config = dict(
    num_hidden_layers=17,
    hidden_size=64,
    num_attention_heads=2,
    num_key_value_heads=2,
    head_dim=32,
    intermediate_size=256,
    vocab_size=5396,
    hidden_act='squared_relu',
    norm='rmsnorm',
    norm_place='pre',
    norm_eps=1e-06,
    positions='rope',
    rope_theta=10000.0,
    rope_fraction=1.0,
    qk_norm=True,
    attn_scale=0.223,
    bias='none',
    tie_word_embeddings='early',
    parallel_block=False,
    extras=['local attention windows', 'gated attention', 'exclusive self-attention', 'capped logits'],
    init='normal',
    init_std_qkv=0.0618,
    init_std_o=0.0106,
    init_std_up=0.0618,
    init_std_down=0.0106,
    optimizer='adam_atan2',
    learning_rate=0.00336,
    beta1=0.9,
    beta2=0.99,
    weight_decay=0.041,
    lr_head=0.0183,
    max_grad_norm=0.5,
    warmup_steps=562,
    schedule='wsd',
    decay_fraction=0.608,
    decay_shape='cos',
    final_lr_fraction=0.05,
    batch_tokens=16384,
    max_seq_len=1024,
    doc_mask=True,
    train_tokens=139100000,
    max_steps=8490,
    dataset='wikipedia_en',
)
Each number is 128 + 24 x the weight over the matrix's rms, rounded and kept within 0 to 255. Layers, rows and columns count from 0. Numbers have three digits each.

# down: layer 8 MLP down (transposed), 256x64, rms 0.252, rows 231-255, columns 0-63
# up: layer 8 MLP up, 256x64, rms 0.266, rows 232-255, columns 0-63
down231:145097121114132165161096119116116127084135126153163073129105144124119115183149158086150100108131118086094145128151166154123136166116072112139152104147128146135130116124166096095162211108191127
up232:133127131133124122124130131131127118133122119130132117129126126128133127120128131126133116129128125132131132123124130135134122128132130133138136126117130133128129126130127123132132122134128121
down232:132131126135127129128126126128130129127133125126127129125130121130129135125132129135130129122126128129131129129122131129123126129128129129134133130128130127128130127123130126133129131126126128
up233:185111073135126121107137156130122129111090159157078150111126130153068125087108135157175118158127123123168132146136111174160104102183106154153161174126116106053070115072136131133135128140108071
down233:178165154079135139131161113106161111182148102103115144089108139138101114107081141147063128101106098083127147109130113098099176126153142140083066122155136122091159082159160099111117096140110112
up234:157096129107137150155108100137157112137145146086150125186139131131137161118113083130113126152136111138131147120112130130094079100136123144138170114111164139122152142130160143118114118124079109
down234:102093124122117101122130158112149137138111100133112112152078125139118090130097159144108135153101105123113134114127121117091115120159149134113121161105084136152139131102106126105110113118104204
up235:134125128126129119124130128126126123134131130127121121134132134128135136122123128127128121131130125133130127128124134132128124127130126132138134133124130135124128132132130123130125130132130125
down235:128127127126131129128133126131126131130129132127128128124133127125127128131129129126123132130126130129125124130128131125124132130127128130125125122129132128129130125127129130129128129130129128
up236:136124116161151076137135096175155126100098103100088119142089134129134128100165118128145105136153143140116110147152154124133158143191145147151143125156084146119112106153118121169098178124155115
down236:094118125102100120110163132118133085207178120115120136115118124124132101129111126117113152146107136095154133137151097142133098129152136147101147130135151159132138173138125103084139093110121164
up237:123084102147144125115121070136146097134155104141126097119128124115166131125158119157126132092133073158163138087172152123111083143169158166148142134116119113104131119166132121139134100164174081
down237:198161127112141122148138133194094151135148107143138118123154101123126108152153101158089108146136179110127136134130157124146193148118151141144123103120117115141189120108137146097135128144082136
up238:155181102119134124145163146124121090147138102114104128140156110126113142127131152121139111148134135153142141131153107134174124142159123106116160127127099148140093146142145058117161128122120140
down238:112095132159156121123114141117154111147128122136158102143134127124123124155128143140130109082079139116169144128107137113119118124108131108088116111146183125097148119125161117159098088121082160
up239:149048136140152118123111048160170128111125124100151124113155141117140132136136081122129109129134135152078122097110170166113129121138123125145146142111157179126118172139130123119121136163151117
down239:078161112129170104133139109126143091145095137137122129144160157113167141140117145089103120112136115095142127105175130082158145120147116120071146125081158109124139099147118088166176137132162125
up240:153173103115138148089155148122148085149104136130158136135086172118117108107151154131134114128099133120126115104124100130185138120144123117120137177059104192133137135097132110097120146148117115
down240:109127128084141137152129117134162139152112128132109123141167125155136085141154145125162141134149115189163130146155155103141110132129090123095098121138167100093105139113158142130083135109173153
up241:141103109114095109133172157163103113167102122105162091137091109094157128120175127147099110144087120135138103150147105130114117134133074134153119130122121150134110130123144130118121100144086118
down241:107160109110158118098120163108106139134148132112135106160150115117122068138169136094095152160133072102100137120089117109141134142153107153153128116112092134159162116142105139140158154122118109
up242:167111157120133087133137121157130091148137119133149069160121143094164123149109111116116115102154142136105115129123166147098116149109164129132121137108099160120157125136142118121121110145092134
down242:088107142121154126122129110097132163126150151128133114065144126093137093122135103124136177114112149133109145113139098116139128114137107101135090114153150150134151140172117100150153116117146118
up243:136135109140115094117124113104141119155102094160118109102151174130156129119085108102104127115141108161163065117117122130134115087141072130159136101142117135113134166102099127137156091127127128
down243:081151124186164158158141120138163124112103131124115118150144133156140093143135148098153121128140134115124069150123129161115168152116125106095131120134108146097123103110161126156114119097111128
up244:151103087136141114106161105113123129144131115122134114148115106134116091115086115122111122160148131152163096116093131122112148109165122125123129161132090144132127098121110139105148128143118126
down244:154124130099104126143130131144141123101163131092105093142133118160093116140133124109116136117146137127131126131089132101133123103187125151098145141128148131113130125125115090124078101086125117
up245:142119142116106169148120122144122107147166134109132113161124144124116169118138111109137130098184115140140158168116154173153109128140149133184152155111134122135096109154069096179169139113148066
down245:095120127125146100136170143166131085154124107139096123138130082167156141108143174092160120126142172118129151114152091108087130125143108116078138135140125162094156109115166112142117111141069160
up246:158112135148093117087128114145121120109139114098111093132139192155147134101166116112178103108164095149127107143145159117190139095161101152145139108119100111102104091157123136146120161134099096
down246:128117115157116164132132162137129109135148178191142140110136108141125162155144085107164124124080204160132156136105140106137138120113130117160114195172132149141140147123143120157130106114109137
up247:155099112136132134096151110135139118172100117121137105110107174115124114146141101154128107146131083136102134120124134113151124096096111128144148125124167131138113104137124161143101141153090085
down247:124126135120131102109146103111140167127115128105143130102125137120097157140190179107111108131136130142138133119175117111112165137164140112165126140169093125129109119115118137091124152135083112
up248:138120094132089126162158176145111108155098146142117116164137139144146147102070163130140090179112146111150130098156106134153121099129102122142130130101088126087151145116121107082130138116068109
down248:176093116123118101140121100152116147148085167121099116132157141142120115114153103107131167153187136116067127121121085164127103158136157112143147137161118140107160133156120140116114167117167107
up249:131107127113129142098151111092161096167114133140101122148167121146097104126100135142116123120133130112131149138138112130119035108142116146132156165095172119107144126133108105154142131172113140
down249:095112102140154111140121120152134123146145107128096120151145094125165140164117149131110130106114135131097145129151108136118154101116072166140107129189132174119119134150165126095147115107099133
up250:143119117131123129123130145113128120141125131124124115143130134119143144122121128131123119136129125146138136129132133139130118121130128146137128131110132133121122138136125121125123129137138116
down250:121122131127131135116132137131133134115132134113139115125118123134131133130125121122123134130124136126122119130109133119131117132125128127125125134137133135140123122126135139143113126129129121
up251:118096136152146124107141084080160111136139115174136086112102143122143142144124125105101135149112143163095106110129156151123103101129129132142114116100128116093131161142134106139169138170131129
down251:083132127088120072134119141150121128119103118098089153135121162157117129124134130105131128104128106095134146150138150122135095124118169164125142137128155129147116114091101133089112136127102128
up252:146117152166139151136165170160118121093130133086107131154147134102097095131086096119100078117113144169143108107112119113117152132117133134154133146111129145092074142146099099164172122189137154
down252:106139123138168133109108147119130119121088141190133112162077151151147116153090165105110172163144155127097150162108086122118160108128103136125105078112132095098140114149151112132142150082131120
up253:131136134156126094177145113110149079115123106093136098150094120095138131070139120130136120152109107144128142151134148121115125092122129089136164161165137133128147098165119087083101162126118135
down253:075097178119165131122132138100166119148107106201150125143153136124116118108093138140111145107096121129146127111125077142145141127128084159097106117142144113133174130146097140110145118143153170
up254:194141142188129084108159136140153087107174160108136084187121105103096117137121163145099116159124088125133096122107137140135116162146111138129157201125152131132084181127152087143171100126153137
down254:193104091157101139168106103121114115104102122127084091114097110067141199144190142115109120130148176108130144134116135135139136126075179149161103144164076092127128121119148121147127103094134138
up255:131114170161097121126093131153162118138147111160133112122139173159135122114142118151155093135172064158096166115156144145151113160147129138125177134158123104158139128154115112120155124140150129
down255:128122158124191104111137107137166131125137144096136150092097120157136152108123154134125144090116130167143108129070126139125123069088125135098094106098131105110172131121100119156137110117148154